config = dict(
    norm='rmsnorm',
    qk_norm=True,
    init_std_down=0.0,
    beta2=0.99,
    lr_head=0.00756,
    final_lr_fraction=0.0,
    max_seq_len=256,
    max_steps=4802,
)
Each number is 128 + 32 x the weight over its row's rms, rounded and kept within 0 to 255. Layers, rows and columns count from 0. Numbers have three digits each. The size before them is the row's rms in percent of the matrix's.

# down: layer 3 MLP down (transposed), 2048x256, rms 0.181, rows 800-899, columns 128-191
# up: layer 3 MLP up, 2048x256, rms 0.191, rows 801-900, columns 128-191
down800 105:124179118141156183172141125116127135099154136152072101114121126137222083073119139137096120078129113118136124178114190113143145186109097130140127114142154112119088150171174045195133148178101080
up801 108:150184124137161145110159138098190180127059111160122163091160115139100162127174133131160100155139149149064202049129118141141129106091142167150081132169060177111140158152091174118189136129102142
down801 102:158126128133105089168078111126142138053120103135103063171111119146195134096067118150178144140084098099096145108154161101083199095195129156135146116111134149129105165118155120192153079125078153
up802 090:126126133118170131111085110112167109113098106167171140124115104113093157168043143097094127102209129102172126181075107057146145127098060073137114134169118081088113108069133140148144150106148158
down802 093:127155126098021123107064129116135080132109115129130102100130117117172061116200117126180100206093192102079113118076082123130127173091131088090118096127123174100126161094128136114108154072087127
up803 099:081179171086108195111108157132069108086096107158128140165128087119156196147081121193098112090095111159124113086146112101143151155113086106143120141174133132170120144120161156106116091128173172
down803 105:077126164128129130139054111123109127111133165195169150127193168149216168153209118148100133133154113093172131120080144169130121127103148117057134166152134135128120131122192111091095115190123107
up804 099:069081143122103096148133120188130205161164094129058147159107119123144096152136091131144193149122160070115228112141120164158181120128117063131075190131140199096112149149124114089143131141133114
down804 108:175141137117158139126155114173111127129149124143091149165184124138126179113061196100112136114073145115096142119099069163190174151178156130185104141143105142121150121073191177117070128125130111
up805 100:146077104151126183124152190152093149147135152128083073092127143095115121142112133089124095115075109152145071148138096094201203099143113160091071095143139079103130083218144126082133083136090104
down805 101:151128107059178115103123157110152125073161124134129108158149153189116099141178060099148125081143050163120114133149076107113055145098156118127158148123207106090143138109112108109121136161073140
up806 096:160127076156165116127120169120145139136138066075105112040133142109149177087108113092148135111092136169106138069102119142148141123139127138103094160146204106077119129106140118140153144103140100
down806 094:122134194069114114111094186130144075151116137123115114095168165137122127159097102089120100150167121113135158159166119124166135058182120154073168137123114111168089113147135090085104151175072073
up807 099:120138165098119154135100144176112162107125112064157106143114118155104120104092110184106137140159129105146157153143099202073124101114133152153105120080114064140071140112098102114126148094120102
down807 101:096096152100133054093091178115098104117126148133174133130061142097133126169118141101216091138146178115109147083069115116138135172095129111159093130148171152070139163170137090101128117107128118
up808 120:118170098163086135083098107079176141147142122096130076107108183119108147108151175104074140115142062175116112107123126172095120144118096120072137065120124134130119156134120085112050126062075114
down808 099:146186104151094126151149143128072110136102065116131131104134144106107118170141091189102103154127111152154171090115092156107110189062151168105051127164127156076066128062119082131104151137149140
up809 101:150151104093118103156142128143123129117135165088119116125187120161137169068119188112171169148131096118184108104151122120179092081146216113073104086117200067125162193096166139143165162080161107
down809 105:132080166178141133106093129126154136135153157134163160123117082094144132090114151151152145105114126023147116096163105132096180109121088084106090088139157101162153100044071130149143078118127111
up810 090:122182101122125160121069100116124200158156102092096183088102175162168128171089136122160170133129130087075121163157103105111081076133159153174107108130131166127152164139117149160149166085174151
down810 092:141116194082139133129143160099127115122066140128170110169123129129146140113192136111189154073116139166110167101104150101137110077136043160078126110168192170129154237128128115126109138165097128
up811 093:108142176123118146128114088090155121132126082093088090112190126113132128143146112158074096161141123161122133088106142111095063137051161165138112073108130137087146105118118076153089140130136159
down811 094:097123153154112138130127207155154058143035089177134088110101180115056090142057149118175100128114132105181127141115122162126141148168072114204121143073054154065125142136155112084098140154116077
up812 103:099110108112095091143126157131119115080123153095088122182128194062129097070117112117084067106093133103139076103103073170127092071100133103073094152073123059106136162122134152126085134130113219
down812 103:128147134140114124113113115077128118149170101124163122063141087117124124086168139111062151096125116166113191110126093145170137155170069162119104144159180169167081142122110160159074095092150095
up813 085:122201160162138103137159138148154124069095096130131120146118143150171126116171132124103116099100185199186167181144154143123115142103114182175224188117165116097134165095092075139114058167128117
down813 085:146183162173093107136126137105135123143143107172138135123151171157135102137147153127132183157185077152115130131165194143113134139124157180124132132149122139161120117096113196169082122137146109
up814 102:103095121125083169156218124148126106146094147155086158136104167100173146143181198121136065146142172109084108027132151113139144097134078096155104129079083119076116110081132148117117155123115170
down814 104:083122086131167149144114190141196114095113133136102114152121101113121111155146160082081138104140153150156122134157080150076030117181115145093118148161088106082187125151120170192095134146113090
up815 090:141124083139163143134079185110186063096155103143096174170140111088162188178141079100139073125140088139104139078086099105100079146119163163156159102072153108178107124124123111148097147085122140
down815 092:114132146173102059069166132157113168116124180113132099227151096112136129123109067166097137092090137179078121123165152179100106148125120047136148126123108078133169166181130113137127143102105141
up816 109:117084122124143137125138132170095100130102124123128036120108180148123125087093121106113082095117159144153162143148118099143197110146109091164111135098148118121143129143103083137103116149129133
down816 109:082126116135126130108166193128167100135146179162133142051152092118090120157184146133115116089163143105153078162074137119110119095160128134160187162071106183121190142114120191134149100128061156
up817 105:087137166106089114135137175132071154160055134134108147133109119120143150087129081097148079149127140108141123096139104157108043127163131139099127083170123155088113093102162158108140120115127141
down817 100:165152125164151111086118099087103094159148146079144133078156124118128159118108163142142089079137159133140154150130075101147112139120129096111069108122134149114177128121150085140125116155097115
up818 096:140136077204133141098160129132152128075179090146077099153139181169122172078176161116097155109137160203112162087178087138106104110087158153107113139117181139135142147124089147147045142084136136
down818 093:086106164100155110175163127065088120196164144074189138135147073135113112105109086122147119118130112092172129125156190124078109123100111133138151101133083103135095179088124143130157195116132079
up819 101:106137066134133149143135166150027132123143103104147185176166104132161146108100176097154085141128148093086142171085117157141117141168128093172124147096169117125129112195135127162037105136138085
down819 102:090121052149093159133143105156072131052216110091114079146075135147153103102110105127196106122111120139116153128086079121179133154105075093102139101112131120163164084074158112149136120151163145
up820 098:164137144147190141142117152131104106127148148168132154103154099088169163105139168160128074149118109105212117190081099126116169073104154129121101142138131103153169161167099116177095101126090156
down820 105:121103129104127102135115180104140123089092103092120117089069103110135186140045123108091149144077159149125162130146136163108107160129155114142162122105141126121054138123160128118117157075104096
up821 103:099177067124111137195128155105135107143085135127134157135139164091103170087132129124132145108123166158118147114134130141072126123138119060063124137116155133109090103168081118134099131132106184
down821 092:112119114135115139128109119104079152134132085172067102113134084112152069098129098059082101121176120153118165183189129087142183063150139081109169143169120091146147117130136155197093054111180133
up822 102:133130081090144120103147133180159159152106185072160138101162072062093122060141082132080128162125075181119143142135090167161084101147123211105070164101113096099180088155142146147110180100115080
down822 098:169166152129072124133111067132148079142093158182091057137124139098178113163142142164122139122175174140147118121082112163131170095067097115165156140134131074157137098097142124097069100138105094
up823 096:166093129061129143103128078169089067112107113132076125099084151170109144099137127119115118080117156140112136118169127154146146078164128143148140062135154160091160127160102120102110143162169060
down823 095:138126154185076166197060137138148085186092146143134091173103134099158116075088067103135136118097159093155121096092125143126223138191139124083159092102117171143141114115129146145108154105113085
up824 100:090090137134105097120134108161123105150121191115095172174103135089064140203145109203165124094170145174177177167132154186102106108197114156129077153133184123124149082119132127110119092133147112
down824 106:161131065128091081143105097129115096133078202133131109085150118123154181100106133133175122131192084105019151084103120140066085113204111124159119050095193087133129158148114101154116121117163133
up825 092:181130103151100133157125095153145131164148175149111191149079109076171190143144157118133093152111105126119092207160122088105093167158096131135175112095146083132133115104142157153159166118144151
down825 102:159109173130097208128103169148154093119174130146103160126088185137174080129161160138133118141134076153101119108089083170163132141100157139117150184123146134084131167150098133094138195158135093
up826 102:137098126106167071117152196128146126125110124104145091151119072123101141139129098114121086112124107111154171175071136160094171168054092123169170094071159123161129132113150116091141178146110128
down826 095:102169169173132115148127124107056121147155151146123147092173060163174129166118156114152137147159121140157087091140078120149105141174139128133134115103216163155089143126122138148141127155122175
up827 086:172139120188082153082122060143121145139161131138117147128136182088155170116085149146107134118146107118203148123118141082137092107111138196116166104057140141062155152105111108083136143173171114
down827 150:133124153127106161117109139114145085154073130111096081128115096067160148123154131139145192135083130141156125136147157133139140093124140138062135118111114130133116134087094154113153084138092147
up828 106:133136145092125100135100133143134111125095107115161135124194116113111122107080174107204161149083088129200102148139135123097096144128115145167140090125122067028138103124179193126117168115093124
down828 099:153084167138171129136141140049118134108150133143177125113158117120105126130107124122159143077096090082146094126129141101141098191137110096126092131115148132121124111109125178148114164147091191
up829 097:151098123137141127099171106116148152088166134099150115130156117069145121099142142136147146137112124093167103147158104115144153098122137097168170151176161133076136112142156094108161067078161126
down829 101:172127172100105136173109078089090137133151114154129128141119157092099128120157117129161169106144091081159154051124096086120158132151081136128143155100109091131122171093108102155091132108158114
up830 106:144062074143153107119138139136209113168152148146095123127134116089046076174144122156133088114114147112162156125143148134124185172122105096109139127143103141110137102100111166128113153132105103
down830 108:144092112092105108086179150151174152074168040082159099172092080109070179142139098156121147141122110101151146130131174115149138134090137105122090150141194133117143072159137161150103118124073084
up831 099:168118169134062127084163142086123115109122119081135122114139135117115159109125080125151103120059137110141113111112104161143094100187133104133160117172196099116156139177086141129133115169096104
down831 100:123156105119192083135150110132167122148062182105104167107147120138196163157155165149131126077080094128113101106111120137135124065107122128153131145117149152161183148141114135137128108146105093
up832 095:137152154140120201139187105111186126086093147135119085059140138131069138140085107069178145157134156145087183102147139202065106174108080114093135154101078140153103079128129123106130111162184076
down832 092:140158132133167128173115123144128162112093117153083071159084102136080125143156162168114059082124155118115142095101134111146121149140104089155206077129155124087111158155113108162089085139144131
up833 102:090097113130090147127131202117089136142147063100139158068115137106113106122158104153156089121090149116172189126073125141081138106171117116158119160155093153135191135085108091140158152132105097
down833 107:172174122125177099122180113177154131125159126102126131142121057172114103087082107119139138070165071141091126137138206101166113099145135153107142130079140132173113114163120173084109157162147151
up834 107:122154066125092090105148139137122081106196178134148120169190070123070131085147120170150147111146148150147112085185084100145128159109148133093173129106127132119156180152137089111125158074153105
down834 104:127123177190160157163144186062138172094135120150094102144141132130085152054099127079104149061179158129141162121118071175134108100130123152110143137131110122127202161162132145113107114125112190
up835 121:102106133133127111102156134103144200121109141075071151128187151117135186140135129078154112101119129085136083068144186173178138122186131119100097108151108102162160046192137146182140210089130138
down835 103:129194101137147133125091117114103128063093055126135128160127118114136080110124158122111096122161092119107160141137094158158144192088146076092127186111150162162104135128097133195125129110068128
up836 107:087180148145069117119114116099114129084106129156136087134117133117125124140062086095134130209116129138081125092171197153129153089134120121124169102129124091140146095153097133108107101089082148
down836 108:191144105140093183135086080169154106123080092155169134162118123154146096092126148117162176146150098131113116059089170093091127116105144123087163147091104147164185121114125090094172067122154120
up837 100:080139069157108106123136135161148102141131193140149131113130129071154149204095124167143115042151102125163142111150201129101123099140151147090127134071180119122088125121149144097155123137126160
down837 105:117073162080152143111049127087165094174106154112104091058139057181100142069147110151136140156105178136164119116037108159113123164095121090171146156100162130128154118162148150136170160118164119
up838 098:052129136134129166109091116097141145076181154120128113133153184084157134107149184080106123079110157146155165143108106114146132074144187169163117104123099149107150136133062139114095144136084177
down838 098:145149129091123107153160178179118080147086174098148136165125147138166116211108099148143099133141170139152096164110133135128088151170105074093086123134108146071067150124151119152133139111149138
up839 105:135113137120157205210129165185144146091141101147141185184141102126116136151125181117181144113130155148127138108163097206167115068132108134128100089107191144151173128141126059170120084091093126
down839 100:071100076143177104178138110164110146163129118135159086166097143152090070078155103095128115128103128119123084096113093130104154149146073153109090074079151124155076121109152148117140107154067029
up840 104:121120084119074140152151112077081090190112152126097147130113112145173174085077107137112130140100169126124129096084151136169066104137142206161106151067111106114169124137080163063139129137175136
down840 100:091145190099108120050158108180170130175056102101146120136078164109163109098130118103122109122121067030130125184116177130180141102142102135175171148094154120071142157190138117125139097148058107
up841 101:208163143124096169149074058134101093160145119180079135101190105147147144055095113153055085180116146176135089117139125127121132142116151151195124112131086101186128109092086163152093136091155111
down841 096:064079097139157166140164138120162137155182189123143128121076115148081115123145141118084202067145172162129138160085101101118129171207101113096150161197116137193202111142166119153091143098164143
up842 105:170114073143060128170107115125131114138149098089129181165154085148154160113148127136089107078137122114139121169120153145151152110185087107123102141042084098125199149155110120115062115140114154
down842 100:130117171125127148115195056150062049072108084159086085123131089064096142113140140184147137121127126080146158108144153111181134098115065101136158155065136135174146170127110095170088161122135120
up843 091:173149095166115155126204172203125171078109080121139149157110156111129190098156088109192162081121151125133192155128148129143099118170153135152104071149093133154103133108122157129125141133095157
down843 091:074115099057096086141106128159126130114137158107141138119112047109158118122114155129098129119170124044148166090046137126047118124131121111178151136128138163110114135062141186053129116100097120
up844 104:105089115134055134119099178193073170091090145157090128138123132130162113185133130078156112088178169111103093145106123185131111109147096201138089177108157182158125113148134122054118120132131137
down844 106:147124135117099111126139127143104177126095111113131096118166075133210108119082180113133128161152087121091112071133164115108161146114084140122169136146112066162095173152148069075068193186150150
up845 120:130105087122162155096127159104108102083121102151116154081174160147144117166134101128110096160089188138062167105154123115131092128126085150165115138088167066092123111163114147107097105094137070
down845 112:101131091133126088137097187120152117110123198144149139162107147149124131081129160137075114098143184104124081128112183056117090154099128083083134152118107117177104080122154187100164116153162107
up846 095:168123168132112133176120159182115142090169114114106161141183101057163160141199130104104157122108132152099107147136113113165094158134108155106113161151162153142189127135104133159119105127135203
down846 096:047143163123116143147080123108116165127189105156156094140151128182151147117112120134078115173167137116115186173132171106036196117072125114223130124150154090087121100128148098139195211114132162
up847 094:147145094100167112097130154113080120107174164126163104180191077135189129097144089179086111079136120120119167189110133059140163080100145152138103161128144097132166053187077094125094082157092090
down847 095:126124143128112120179091088119190107087059133137079153144120131146195137120058149169099137108113131154096110071130130161077107127108125079145110113110167133135173103118228167179125141146127178
up848 096:113138036162155150159188131141184103155163089097096078134190131162114184098114128110171127114123165156110178120112102112117172155163058096163090107193172128099120165106096105134133145190125151
down848 096:138135087133139184167104128109147090132148085118107110173140148101161215093095107151129159117156152087101139138099121105172150157111125131117148136207141111120182121099194133168141156126079087
up849 097:139145063123121118156114152162148115121069079108120117130070142121134130111167114121117115102146105130156110089167100143081153110177130113132100117125129144135108129132143158090111081162109199
down849 099:095112101120122135119090083118054118107137086153055167116067110164112061122132129101158087094113154130126193152195077119124133111110185132082135115137111132168112172101083148150144116159063118
up850 090:129120129108105145140217133137082193086111104103174067099092113172049077123042137113124167128093106200185130137116111167108127127133119133115149120147060104149119154143115164086164114171110080
down850 094:135106145160152155114120138153086163110141154094126191192127133132196093111109109124114167132139112141117085114056132166133123136087075138142055128124169155158139112083154098149136104151185098
up851 099:112191151134131156114157165146160139147110074108110133113162169083146126159104158113089122116154061122121113119134153133135109148150128105146106093140128115162077177115085137117130127104121082
down851 097:100133140156082160152142161098106118121122170156114119147224121088133188110167170128116071128129157100144124087163071101113111112130083134129090084187063128151151126125146097133130094125081170
up852 113:080109139109089130123092116089141107137086164181200152092077175101112126065174102113110090136164173145076105119121169124162170139190108088147135089114064066136139157173129125145095098065121125
down852 107:108124170142130146158129158068152109139159115100112168117122088150127091145133134157141203102132091077103165172110155084092171139142150110155146052135124117094103089170161155190084076178165104
up853 097:129081151131101055154150140174128127093142104170102179107159114164149153157133092158157127101135115139134150053138153138190077131117133122145186084101180125031105050154090127153087083100122121
down853 096:094117094159158139121188114161178138126138135100137092140107113114098152142212183124129129129095109097117067107118130125103150071124128079168133103124042074201131136068137078131155114136064161
up854 106:139117107147095138120192100107118118098112102122139140154169157091170073108152134120105101103127116200106015114088110130115120081174095055121034122059147145125119132128117145068097165078091123
down854 104:123122069203150125085121099137094126115174183164150034115117178111149122147118107186126086109112123139113148108141126137065077098143208173148172138178205180146075127091172158122108066110127046
up855 104:108147138080065102093106113094090167115117103104121173081198126174166116128125111071143082158091120088112072176075134122148151129181170112099100073170103155103097123104100163133197127077120139
down855 105:127052123166098128161166148053117121122128148097184186189127151163129130077110140112175169173136178124098138221117141119129139116126131174150081138173123117131119104109095125125157074148133135
up856 099:118115104161119156127138156078084151153109093093095163167110120143112182084150129129122227128146193152078140142102131117117088141108123089184154127084138177087127109109120110136093071137099158
down856 101:098106097129167158146151135168140110057107184088116118119096158188116128142132157123087233092119086118116117148177132136161170111137157164143126161100129174077163097133170107132151105133129120
up857 088:169128117181133139108132124193117075087136093208146108152139104104136094128063135115138134152086112210045095114173163152149076109143115143179156119102148112090111129142138176151135163097180169
down857 092:139183107174132210067165121127104127105132193174123110135095148094164155153105138134110181190159147129006140141150089101111140122200152163177204156105158109120161177133141131109124141152128147
up858 087:081121132138149120122130099140041125133163133113136101130083112176082115162104108195109112044113147156147119143124139148077155115147095098085125103120159135120082088131087163082198088090095154
down858 093:194108151087154116081162100164121130131072136167158147114096095106143116124184115157048134098117111115109135086058113122153144133113094140128130129136143116183184142113138144151170111198083045
up859 103:046152122093075138140119164161148162087136170116098167159145109096142176115115109125108091098107105146166141113121150079134160119087127110155119131091126085105188181165096144138176155124081131
down859 093:145120150169093114139107148104132091153125165136156104042117173129105097155116110081116114170127127120133192169093100109151085130133111094164134086120157119169121172106084149151151074055187127
up860 097:161117134095129120136176131173209148199135131132127174135194099159171127104073146081155141105128140066110130060130135135154117162178164083130134132159090157081154107121125182123134178096169092
down860 091:121109121103106085115153161134050120155147129074105127106120168100123096120124106182095151116094150133171170146065133111139186172134121180161080141087165119172145185134115130125149065153084125
up861 105:132132043171098127119107161176168148063104108178112139144114167089162157081172159150109133087071117127077126127122146126116148156159131077138100120165107129084087108120088062162120165127115153
down861 100:195124078086110169170099171142107111159155135126122170104114182144103197118105111149168140141124153106109132108065172156109107124192111065069109080102146089114107090105117078106133167151136136
up862 107:154132160115154086113113184105122141164151131139136132148070133125105100136110158087092132206149203113118155154177123151145104155169178120149120127107100110079155149158088063151149097080140126
down862 099:078103158119078124117164157168105122160098142103110081099120118165148123148104125145147086121183125084082157152057111163105084142087103143102093138111187096195129146150147109112122088168178160
up863 099:132126128124106110071191117078159160137071111106164150086174135122125139212175123158113153117123136153172098119139097145128136174068172104123162077128139097144141181136112067066059187128029111
down863 100:105141146152097096140120106085130106126068138106122071063146154055210125166140095127079091149069186096078150140123193079116134102152174121158085139075124129119141166130186138118099126112155118
up864 109:104174158174139170183141160158142161197151103160212049143124141137124116119115172105102133143078075154096074145189125143155110147128158083137135044142162130146166135133104082152167108151163077
down864 104:138122089095132106167141090156088105111124085087132077106154141129175152137089162163110124161136089123091092160105128136142128131150133151140184129148124192041171132193158169139149121097219159
up865 100:145179166082183129096116134145112101163095175186181137101093181138153131126093070141146118135068099157165137171137145100113098116082097129134132187118136114102118142184135109139156142102179093
down865 106:093120068125149178089083101134073161123103150109095128112125135148110089154118174123112182102162092149075075171156145177100119113109187130121114098158111053154188112180153114127149127068103122
up866 103:153091130185160170113105126132131124135078117149175162145136103135093121115125147103104110098147144076113069165123160074133151087128133136097101106121139137124154099189112080116099107154159195
down866 098:109125149145178083111130098185108100100125200084172157078191096197163194090118179122172159140131177140159110098113159200096105176171109135110127116131178159144113160149133114104114165120140145
up867 113:122111090117172115140080109084080119164130125139147145101179135160085112143111172081193104112099134150090119182113117182126086075177167179092103154111105132144113112045143135079136155122192109
down867 106:124115159076122129093184102143163177056102101181110072137131133137145181165088152103110144121055119141158122174171142161142104183114165160146162142126146111164119121121184118126166073150091177
up868 093:163111070071087103128168150147124123139088178107137111146161131077129204074101109159157125125113139110116101136110113197108148179074141083103123125169155158166115200117110137154102144148173131
down868 099:172079143174140134121148124141109115095148110126123125118152101131118121175170130126121136124139154125186130132135091124139096099085149175173166153145121121134193100135135112137101118133192111
up869 091:126166162147092121122135089123092134123140112146089152105090159149148135138146113157069130120091158094138110137158131128115084114135093135124119093164141142033134125131122139090110128086088124
down869 089:133141146111119160107102163138076139104107048139141078120134153178134148091084144142169150149132149134107116099087154104096108134132148067146128120171120107234143090163094070133181165107112177
up870 090:149148142135069093158087176115211175137160174145130191145144123098158161133119164165143160112087111188074142121091173121145167090112142139106117102141163184142181144137138081098137119074116108
down870 094:109156094135104081084102130158136144107112118122158140148108131158183069068118134143122089116144062077144089088110150177117060112036074136156073147155123087076086141142159125115103149175170110
up871 102:129083136108087158136126194104099197158111099108142152149133104145152105171173087135185121142064136082151085157098067093132098138141108122114146094176119170128159122126127130130096151132129186
down871 109:070175086125143130183088148139071092060139138142177143138136131166152103152124114119147144106155096146187190120110118144157065102083088126074162157123133172132067116104154104163110178120141083
up872 097:090165149123091154129194078119107100144091116106125122153106114127129160117176129149187172207150096145166109116159128168145131142123118119135125038104175103114113088135097117116144183142136172
down872 100:149142081148130106141120117128103150144084156211180081140130097152122124108171123136103021108126127132068140169125124111083083162167115091119133121208147142129088088118060154120185174152053179
up873 103:163139114156150063082173130112121125138167135121134124137166162119133142135129112087111153101087097072111151175156139135094077091133163132093141158108160099115114141149130185105090091128110166
down873 104:126118114088121119127137147096106099135111118106118126089135095136101136182163189071180090136104096071103145126127151051111170151155127089092172109142181205076157132121114136131156123129184077
up874 103:094127087139107171141141130121189099120156105146144126098077189127094106109115075107127117098155110155130142127130042082070132110177091147116144150136163117109134132095113146095103089082110152
down874 094:138148102107149096171122142117060146084113123133135154142180100092154143139121088098129108120170081207071140131073108119163124130158154058136052146156197163185065199110189138161158095086156094
up875 098:115117100078147158141136161120084070128127105072067132079116134118150183166112125138078163173131141107175174188173145162141119158088132140119100145156166095111099099124122175125125122129117137
down875 104:180139133087134177147120101098104081149124109079052117118118113132126067178145177130139117087094133117163095135142115047061154098144125171120138147094101091144125150165106122187153179128157116
up876 093:095102149129117093154175137088085127141132139081218076160128134118107178115098105122120145135133186112176087119107129155120139116073112147111127166162165178103087061116086129106139174168138192
down876 099:125139149116134118128048158210097114097128136103158092157122090156079129153102140171161137129128126164103121156120164177151186144163167154041118138122104147133156162114148093093112138112094150
up877 101:123120093086122084167144131142069106146145091234152068163129104161138118134118101152171078156158138097114112145131123094134130108155140146156116099122124153113171137121114098156117108059146118
down877 103:150151107086121157180087172122142191090221155138172092123134141121144115196136132107087102201083153171064119115117108168135125114179136055118084135100130079115120135152108097163061138142104137
up878 108:112121125108146124118191113119164095119162079095135135152162100200126176133128086112123082148109145131128146153121116173108152099164108123162121119121061145095141132089113110109142105102126157
down878 106:102074086141116104213181140099123147115112184133099195174120135100111144135147134128106249114109114111177161182125123094144124159127123148103087114127079126124116081115129111118063067119092106
up879 095:138130115114180145125210084097102196128121144068102154107113120164098151147119114175092071121102134108101077143100135125046133146125150123141148134101089112175095182055050173095137111171171112
down879 097:146146165102131122084184200172142131144162122183146101130146128124160120128101159123187082181117114130120119142083136113083115147169161136148139152107114152167197125135106192130128087147142109
up880 100:101137140133152175143096121130182154115106088116178124131121120132096105128089103126093152073056129162208188134135100195100107152144148127139089181117098110139106142194106095085132149121097164
down880 102:109102187116153127134108091117100094142093152170092090136070147175121174121155119153075096095110090080139165122181132093167148141126137108118122149120127119141093163135103146125176098115085111
up881 095:176200135067101137130099117132188114199154135087094148109123095099137150131143196096194151088113133181146099178114167127130156174146125081150147121142150147105097096187125117138160125095104143
down881 091:067120159143096135180111160137067135083099075121128078159135180138129114126136158147143074127101094097088211108160139145147118140123146168109151137117111112141166166119134113095121158177205122
up882 103:104163132071110155141112125130126100123142114146101105201137182112164100105105144121151179195116094216182116112157146175085148196129091154172081105149132095115127154146136077095177078117127148
down882 098:116149110094122156149116083173130194059104130172052145107129128197098135158130129130141120142127146114111114182153152176142084133149087108162113161104208101110188079094118088122100160122089157
up883 100:133148157172156130152129172169081087125148154133133096113091165113181139113162115166141171100080164136123097106157175087137152124068141158131121066113109098088160130085142159147073107071133189
down883 102:173131079141133151110172145149157110161166139148119153190103128147113058137104191178117177213126101150105148145113114168088067111109082161152135105213121124129173065136162108111129119137165145
up884 096:161130138114122117084065097141155179161151165098072047061095172164090152109155150159108082124152097138040134123152088127131106121220115175125103116110143141080100145135143155085153100123121142
down884 097:148134124152115127161153113052095153204149153150135091112193173078138114136152110180162161099150126152065111179140171126139077165115142162145103115138127071169150102150101162138212137132100109
up885 105:129145100122110160117137171160175161142134133119146089157133155128116127178183096122118154132135149153091134139088224152143234133137108137111164086115188148133158157160107116089140147180090123
down885 095:129136097115112130120132130121126068092139127152114096110132151178114144119082103165180137094109116152112130097103083100147081123166104181091124166120105122166097111080147147134100158126111120
up886 088:109107090141132110139076097122157150116087153153165147144119120136136112120104143148116142062150081080191156123100143108137068088146153135123135121177164097111116133189111124086078063098116126
down886 092:075118130158116061180129097140134167141084101206131149157103174147177104156118157131179129130183080084144152143055154136154144125130154112093148133105102149124142180153164114063114156119152130
up887 100:047194120108135127073108122157120159094095130117109109136089102129116120124115126165100119141067108121078157103127110152117082182154111131118133137100146067106097122114129134129130121167162141
down887 096:147116123170141130162169128143127163109169121113167135092112093179186157110191124094090155165132130147139042114113136057147089128095152059088165152165173160149146140182131090116128140092084174
up888 089:131193130137148111124167078128145123129130130134100135127104120133105222151093142112125128091112144175201132128107116153116103124110123095061166162067128148103121058153119165118067149197121154
down888 084:125106145076141112099081148115087123141107105176135081172059179144155041163172144130118108112135123148089141127124139118079124133149073090055078076152123155131101125129154162139155114137114170
up889 105:159139114117161109077141156104165177149107116108098160130157103083144095109108096101150098101091103108179137105121187137122099096168105107125140118140081191080117172074090145029159170139109146
down889 101:091163173148168162124118191150064118152123133101123099156134186152136129150169177152103090131105122141105150155141079134125121179136125203090124127181058188074078216136089077127085120151101100
up890 101:127123145076131107086159160127138180158153122116098106142082124147126132092162105154088164119106122141133086083078146122129156122137183166085151199134094099066126171139101136106184196093185124
down890 105:110092086108161144117134118167090123107099100114116122161159116152178118137133137135189069110209193187058131183146145140093120145168115150123106104114219056096122054153097149096083086107131185
up891 106:129129127148163145058114108193118181115113172081097084147150131155093117134140074131099185158125117154139116110180092092162116129133094156110142111118146144169143123093078208142095101149148081
down891 102:125141159113165093129169128128027133115131142117159116085096131097113055108163132079086167078181125160129134168138145059148166191167107142089139112067142111076113094174135107160132134144176146
up892 094:093061100113073119127080103137152150097145068169103098098154102105126061077125038104133123122107151183140118012065076102114182143056090093162143154128153085114182106105111069133060062119161133
down892 101:094144142085155110084121082060105163113127144098130121100210117135167186119209131146120171111130112088119117217163104092141072095166118144104096186125130174123162156114144179090115102060119120
up893 100:089135146144102150087216164139143084189140080134147185158130177171114142116137111157100136116137167166116154200041179150124159123131112131146137131063110164127106099174093136130150108135144147
down893 105:141154123128160132117113116115134085140162090178103144147091173109134112107099197142088128081162149090140153098119189134170127122114096113118159160096144131147146113104111143107115071143081106
up894 094:181037157103123200098144115165108172119089102131030178115134124115115069144175157138164161083111118153150189170132079093161136127150071121156110119115116132137113102117103125094094082093092125
down894 092:097105166139182092171138141083143155143095152130109151106134144144150145075141130160159154150202174134129072124154140140114147161148112152111104173099078158156123120115177138143134092159135128
up895 097:127185128113128132052140187133083109150141166140126154171120188112113128161183132152121145097113105083147120143113072081156141138070096162147169157116128097132149140055115112175126117098142194
down895 098:171151150114127114111131144121126103159142154128213115172189134121070121121123059178118071109100081111146091165168125198133106169097134178141140116158109097170137125119115123162118110179131095
up896 091:133137152078161141113112116130149222149105100155188112124069146141127166083121140146126166104077103121081136078141079094144107137116140062106202136132102105075104132168131115150168141106155089
down896 092:135154121148122182238115092107191151106155124172121136092075142164113158131181175125185184117125107091156126142176130176091118130150114135156132095161133166099101084119083127164172118139077104
up897 100:160144102086140132187174185076206165140109123147170084141113121144140141088104084115078107111214126190123099126084111128063107151096134093150155091057130098122113099114138052139132162109089138
down897 097:147150055126120153113113121122113129106109156153081116157152164102104164143096160151122167097114101121066104130174174097174176130194109110105122169056111125124131127146137102111111146091156109
up898 103:205152205072151177085162157099144138045097168120128089194076152131123185116131123164142113117117097074118104143128115149104103129161074132169124141103109100165166105137121106109138104121131141
down898 101:140120086111137128109106112129162108109122069095169062157089098216141137151151147084144166158153100158104092147083093102104182123108140080054104130150127206099081113152169103164146090088166143
up899 095:203164173072145124155128114150062107140150147134087163118133073158176099152102149085123065098143090139118101110166124132148081097171131162152167155176134147208185184154161153128132129088133089
down899 097:095087084178138124128131147145154174183173085126111142103139153149140103089133147152138189136202124120107178139109128118099066224123162138111154171104148087160107141126099132137060140125152104
up900 096:109155076179137052092135098155132078179124172107146121084184109100104167050125108106128138103147142140163183114128098143163092134147177089111125071156167064147141129121137123099105175089146169